From a checkpoint of a small transformer trained on Wikipedia.
Size: 2 heads of 64 (1 for keys and values), 3.32M parameters.
Architecture: RMSNorm before each block, learned positions, biases on query, key and value, tied embeddings.
Each number is 500 + 40 x the weight over the matrix's rms, rounded and kept within 0 to 999. Layers, rows and columns count from 0. Numbers have three digits each.

# q: layer 2 attention query, 128x128, rms 0.103, rows 0-30,64-94, columns 64-127
# k: layer 2 attention key, 64x128, rms 0.103, rows 0-30, columns 64-127
q0:479534417518545548492435427445476555473505463590475565491540447485513509571518483481498491381503559545499527538449509536531491484493490459524399484460532472500494443476545575505512489518451530
q64:515448507511553468532507480502505555512474513495507524514490513501503517471521449529507484458560483500501535550551450471436470532538508513511528447457443473482486567476560514506535493497482478
k0:491448530529489475498464506503479459565463542503499533482385495507477455495487457606514558516486530469542459536532500484473467505512529501503471448453490494510494510485603493427525447501487483
q1:539408540547563509455427436471488527518469570489479492446405576557585442483460469544478446534507511619449400569392515558465449489552488485534543562492481517481520515472464508549423462515439531
q65:512454479477485457551467495521534522493484480411485545503491544477534567443486506464488516470474505552488529516474579511480500512434477500524553596492505477473551504533504465484475471508429510
k1:536494567465515546504543450495498438531479400502443570453507555519586534542551472481553448474489549466415551454491467517466511540539497513564530474533521495446505465502509491478470512476520483
q2:501465491565481469450485471450535460588456508508470515504502444429581498461525480502454476475489562511535552577499422522480493511476462497575575483586531560475482470498521508554423447469455568
q66:485546508486429531478547481503422462517450535504466488491538488459527562507530522473468463457483521514567450457447494487536488498499517503540479488503559483452518490516427479500454487512489527
k2:578464559512475507505512433473552595446591510496528495485518600540465486486487533471464511468497540509521507443448567448364482487520540579491495488553445473517521530532528457518560553480497481
q3:502414505452553577451489437485490540477527565523433555485480471471502437447514514537492495533502501526517506458529503539404390441516441483567371494474526463467489394527553451461529538456495460
q67:555450499552509466521449497506536522466436518496523504489485453580564454527465514453500482541498583451445595551543473501465440527479514467502462526514419513524486517488539468470521467491515551
k3:499456497548522502531524433477490475490489460508524547505477509502540491479503464614511465475555514493456567478502453458519610509583508473401495506486584461596464488447487476542452468534485489
q4:496472441517521483503457543523539411509578569503497467455415590527477411501608448483475486532474575491513528552502421424519510507487450524547492540460383504495511451487561473436588482454509545
q68:495437506495528539509618469479495434494479504541487533520547469496506517522522445475529452527483537443469464511461474476518529476516421546559466444495519483444513521511504583471482521446515510
k4:484463484491501542527503540540504537504480490567557458515503477555508427446507518448464533449533478477521505540544494506539493513541509543483421515512465479505489516464453520472456446519470575
q5:466485497524541536500498478494472493495460520506479502544478530567492485516531529533505550543517477526552448489460525474457461524521486581578533642453552516543391451543494552607481472515497538
q69:493492531507482541462572574460519559493459514489484544480465484475517532526473535461461530455517488494524516542526452518489531508507497542511512484514519498531481627549463483471541485594480496
k5:549518493502569467436496475424474444485508507490507517574556432499489447407556495501458490488496526495478543395462503533439528516494497448491545503558471456488463455490475503464501454515460496
q6:442552521504465483474507491545463527527455514493487470482517534498541524456482504520506445485481485577507467496563518443525481465460454470496516488486536508520487495457494490542513559555526492
q70:563564511515549440479498477513495469537516464487511437461570466527497480468475516504539460433486555532460531563461553511434535510450430494464545594507511533552509529525547489476477477527518485
k6:483512495507568479483441496486530497463516422531529472457508520452473549487425474504468545503498491418450578501528485513507549497537524487509504535518499457580474466466568461433542546450513468
q7:504586420518540436453539456490446463451535435521497494438512489532546553468449545421478384432556507473553481486429494491499569520477442497468508443529474461525539536468522498541407478567453477
q71:506464474524450471520528554543482498521504542485523501555447537486597496512454477445501447470507458549469522438439475512484546497527474484516509422516527483496472530521524559495509508475511446
k7:497522522475492509482492471513542498523490543501489500460513490529509522539569494545462588593439515477558574517500525531511452531471612550549485529501456570450410479505515504494522536568484478
q8:465640537468482532487600543433521473567466482461491472508523516483498488516496455419494507469470440406487471515565524494597553427539451416470452409526501500504461562544475509456592592435517452
q72:497572564477512498485511497488483420523496522508459489516529492490453505498477499496460529519485446526475491557507487497501411511541493479456495493580503452514531518572571512503578544511584468
k8:530540442518555536565480534525559556538497513571525420512480469500538561535457523514450477445439542513566548545542439546492510501549528552526410553525568519524477508526528604463519482551466511
q9:466482520436527545547478520535509499522544535515569533524490533504502533474558511472509501524512407468455512490498520450510499530534587452546525538496495435521559488407443558456542550465480474
q73:466449454541470446520461468494547437434554555529544494501447485477469558550479503610475461528507464517572467463456538493507480495476568522537516491498543555454459494486489392521554470459546508
k9:520515414514475485500610592508552509501418499501521479499521490555477495508523558477534479503457510505524493525452549524502517483522527472487544502490498539501538478497476474540547492527525480
q10:497484495451489468464534471555486509492502495594452551461540453600538481554444447528416499519519537482584394531481465541502602531452507503410557485493471481514568558504547494516494497520449477
q74:468536446482512482479538527524559488461496531431479505483551509475578528455470467566569536473480560539518464496439541522409446465495500551467567452503480526433517475521484444492429572431460496
k10:463477481468508489479522508486488425462488473489436451479532554522510516573533475468471525515505489502433559484456570565508427523514455453538519442510446555456505523576508454485472548572608534
q11:518472464522506506490480507488418529531419552486498457495480525500585412445461455514486518530498474465511508509490541569497493556535468512479612568612564534435396600514486550540385503389521554
q75:435518463439521496496505518490531483545465535425494439498413552447515517468510464467454446505442460516532484535449513450590480504530429518543545533507474562397487567508590493532464495511595551
k11:538536520461513514501499459501452519496535505449455514456538450461526527564550611436464466463592426549441548521470500519398500508495555509499403458519568530520500466482519501544462505511524443
q12:494458516477434539452454483474477553549439482517462432523525490427517473507475462486539455502494463497514475538571550514425517502460426540526510505562522573545503569507540426498436505423487568
q76:467486482509486458472484509515519459542509476521538472516414466497539572503502507449449456475506423496465422475480505465467503431494525455468400436553510497480533497487497494494526507553521429
k12:537494528473508469512524457522452504470538486480523532501459538562563509573513525543441520519476530502480564504444472465453455506447497469501442511463440512459518502450503531559527505502500418
q13:508481452514497467403429496497503487532498531511490460499440472510430462525559457538510392475503538542455471516419514530490517496460532545491543539437523558532442479495472465495513446425483489
q77:519417516473468467457472536462497519486523497504487537498569460469484461478534512520507582492512427468514537486521511487536514512438496553479481529570589448499508524526483420471510483521540459
k13:476523499502473494474508532463449523505535563454581524464533503512494614440465487499467480496467577542493557490463476470503488533475527558478495522550426497492513559535528506515516523513461503
q14:520514513551485442531546415467555513540480474441542476484588494476454483501635474501442462485485465511385521542529516530439490485531465518522550502530475465554518502545579491507606407516536473
q78:458479479438530531515470446476524466497446484572431489494563522518505527565447520418470525453455464491554449452440578524490469535527469559513473522574535526533561448530438489463453497451497512
k14:512365547536495534484457459478536493463544519521448494426494520482549460499538584458510442472455578509526560481506561417536502454544514483374442547537571490435521528476396447490493550502498492
q15:519518540476466429512530482444440444515474473498512518519496481517443500513527445523475483549470534461516514507480552558517523512504425464523486421585529448556570516493521520535515545518510401
q79:533485541515498458509560514442421440498484485524498429554524485502469452509534522455549514550413531441497466492495449469482523471525475470454544537576435533564551508518561475493499555555509452
k15:533524486447547529517457507507429478504473509498534432497480511432514555501438548488472491529523500517477535476434515554529538530502487427428484510496493563536457498494467467464523517534535538
q16:443482532519421498557528510528486544519506512454543556468483461527578484442472469539537532507465454514504523504529554559555455542461599511554620504522564483532531603408482558484561529495463492
q80:481496545514463436493479531538486516527513500487542592469424498522404502515498426534480532546482494497507596521414498462556482520523555544530496525455491541496536509473406534554500500444412476
k16:551533525468502475560555539496538477490481514455445493520542449527462538485645476464506483526499489486497472473451515492427540533451402533475575497556511513409572488574493452511437581458499508
q17:466522512559479561504496407454527554502494516572391556538475523455582534555502559434544529450517432574505482463579424425478460480540514422509450433449469517449538457450544516420505539484433492
q81:494500473502516524528530529494578462493478467501423499456572434556488561521494510483463465516517506433457596407578455503522527495475519478444484453431466466522496439478447443452478540517465509
k17:494463464554446514580499472508566537501469510520503490479470598505452550524431459581538513449452489468511524520475531434509471483483489524478492514451533439534479533525443472509465432469456511
q18:434467468481556543428482436526579476526453461507442510535576488497524509571564532475462473541520467565558514539489587559492498496498469536549465584561548536538542431495480448487502538532571492
q82:466467511493500581477518464465536559515444508527548515542400513492435515506501503449539540485503460472559555499535485494505536436568507474548357506542567569435478506520504472506593538449522475
k18:491423504526519490467500473511437523531477488469480543521488466444497437490544535577462518509482425473473512460433617533501485509482472465469424522481508485432485482462443500522517448512440480
q19:484463477530424451549434490564481513609448510448521486549401566464556434535492468539468473536479530530422404489548528528541511574461441529539645510549462575488451619447528448455598589491556574
q83:462491485522537493510514505530522498484488487434516452516517481496560530512443451472570542507507487454412539482535543514525522541461445527515520565572518472548519501548525481419482533503529515
k19:487565565435562511483453509484522550447536459567524508453537503452525496477524532423538474372514479477459563456530475488534544531503477498523415598497509555459591546430482519465493532441535518
q20:474463517519439480479441505548522476533537522415488409498495563492526508462464438427539492490478496496507503511442559506494442502470409530489481530543564498403473612477509485496529441412510463
q84:499548537486466488519502545529463450496491508445492544490476481553459539489522476491565462528498485449426430507492603497540519516513475539555462489508558504427526506481482549476451471504553472
k20:487486496477577604563509453463595537576539522527533477557526405500548576477508528457574483491508446574491556514577489425444515528467542482479491561570472479535528525527457538477419558461543506
q21:482523462510535472479499481432453494515519549482508548523497523482524495527561451484487418427482462518379421524482543480526538482545525449373480465543471517499580597480495446430565475551564432
q85:508545560464530508529495608476483492594482481521514550511481535462450481486537542436554523465519428450495480519493485457504439529517437503505445542512513515491537531490541493554523525411561450
k21:504489432513523490479417471601493450534456487507520482438438502481524574502468489511481526538501485526519483477513479545512435482563540503542459446458483508552533503543517392396534564495472470
q22:474543450478458478505482505603421527568501438495500468522470492509555531512548570421567486477439438431525434498460565456504544480460484452488541495474574468463536494518496542582537500524569459
q86:498487549507518464500472491514488533483547546453530493473529514479459469491464480489523503483488490485495513443551541457528534560481468503521520541511530437500533532552506504474478504482530531
k22:471515498504524489524452484497514564524479511512506446542510444512540556505498527525549478500498483552484547519536448525545521540483517532456519558524491478473462500448513469444543492495546522
q23:473508558445552540543516465403534477435457442541502492588492488461477544499493489492547425503520483565479495495516479446551550475455461518485456454520554514442539455551482518548485518504439538
q87:556492589521545514437491476536501519500487480546534500501467496507479440518490471488514479512507496544503545467591499453468509460497457531551490509458449510461413469493478520528491500435489534
k23:533457432532568494471526508501486508479498528490429504504519496544519499531450543539585485505497524505413386507488504535499515508492498446501565478475485478530527501503542522466575510503509508
q24:502490423528434472493492548390509492525483483425526565463576497446483467507535458472534482479472542469459477474536472522528454524446462508468484426515471439519534529516573541540533499393474503
q88:416487432508525506474473541509515475505513508485542516577502485478490505512517509530512468489471494508458523495511518526486542441439559512482430469530533466521477477467531531445499516443500515
k24:512478530465513512469528465493541497532528503559529484534457520491404560495516533499478561574462516514523447529502486442489483516500465524473526542476515577516525530439470535406496481524479509
q25:504508455576521506439511478394545460512503507563454499462494542528504512467604561532494407481497488540534513513483474463482448461439484460571397451465449536581578413426508507529468395535502421
q89:474500423459473520583487527517549518473485495559517526532489535503433576509525524456449568525531517493500522475464506509551551483472542432550444445496524505495558519541435512513532460493508515
k25:522462562512460488497530464538409458508509543530503491501475557509521511491518517509429553487482520452561555506506523408483490460496528559476522536443470462586451508392523483446505519499477523
q26:465485523491483486590406508451546462494509494450570483517536561463448476539542501498487505518426494498485522458527512576490424483475480492447527522495476542459457456512531430549591493469523481
q90:542535562480530478527549522424491446532525475480463497456566491529478520480513506431536463491457559471508481536482456589546526504472468499504493476533515494547501555495494570515454487506458512
k26:454483450443526520503500553443463469502488411471507450497471420518473511445495483505537478475528498522405489488482548484474539497518480507478526512527511474497460520496416579449469467482464487
q27:462486528457462459478517543502469526525423533498538492527499506435518533539503510483509525488541507487577476452498593540453486486571468580523454532534506531457498518580451480460504446477537453
q91:526545533494544531483446515468475496471472418523503445440518467465468494479523535449496516533558462466507506486536492534549534518549443484461455540489474446563482487488488500502502521543544508
k27:491510417595503522546511470461460473475531503558488496505511468504482565426508521544553510408456457510496560489499418546479542521506531442477405517531597514509498490502488467525463442476476482
q28:518426522562517408532521544565452478528509502492468459539413527507470509402482510560570492455594457544498518506530510471500477540520504442515600491515458454461512505508530557462521447548485513
q92:517475410498492493450543507525466487484502479489508480510515514502521519511472508519538518464519497457526522492520479483478544477501510509535514548522496492531464409488507507460493483558509576
k28:497540532523532539456512496413532470511527545508509450492508478515439484488533520480509471479435565498461514507533527483557504429523539501477510508502459479517535465536417461467511545444469490
q29:510513510542586420461514536534505528461463480529483447486498516491487451421475485531483544476537538527555486622522506457493493430536491530563445534417564530529432503478565481462462471524435511
q93:480560465555553516436456510524522481528499503500472484449510504503583520472517528488462474501500497533507513594448474549421505517547502548562546415499482520531451527443561482460513479521488547
k29:553501538499491506498531457454501501472582471460529612546553451504505440464508473509513480480470585508496539546498543530494480449494555489507513531491453478581509489480508499494508482515458452
q30:549478489538451493478549518518473577424505501537491471501547529519512462535548498495512505494473585515449458531535515568458480451507594465531464413476477458495459536511391502509449478466519524
q94:497527488510486513498535494506493513472524485478515571495541494527466528473518514530502458485508449519446499538536398452508490498474530464482438530439453511468517502430574501534513485495482439
k30:576513506500508524521490422509614470473548525537560548535425516517532499491538459554494588581519579524499502457489498498539481521454543492494513477548497501508500482521544499395460491472408456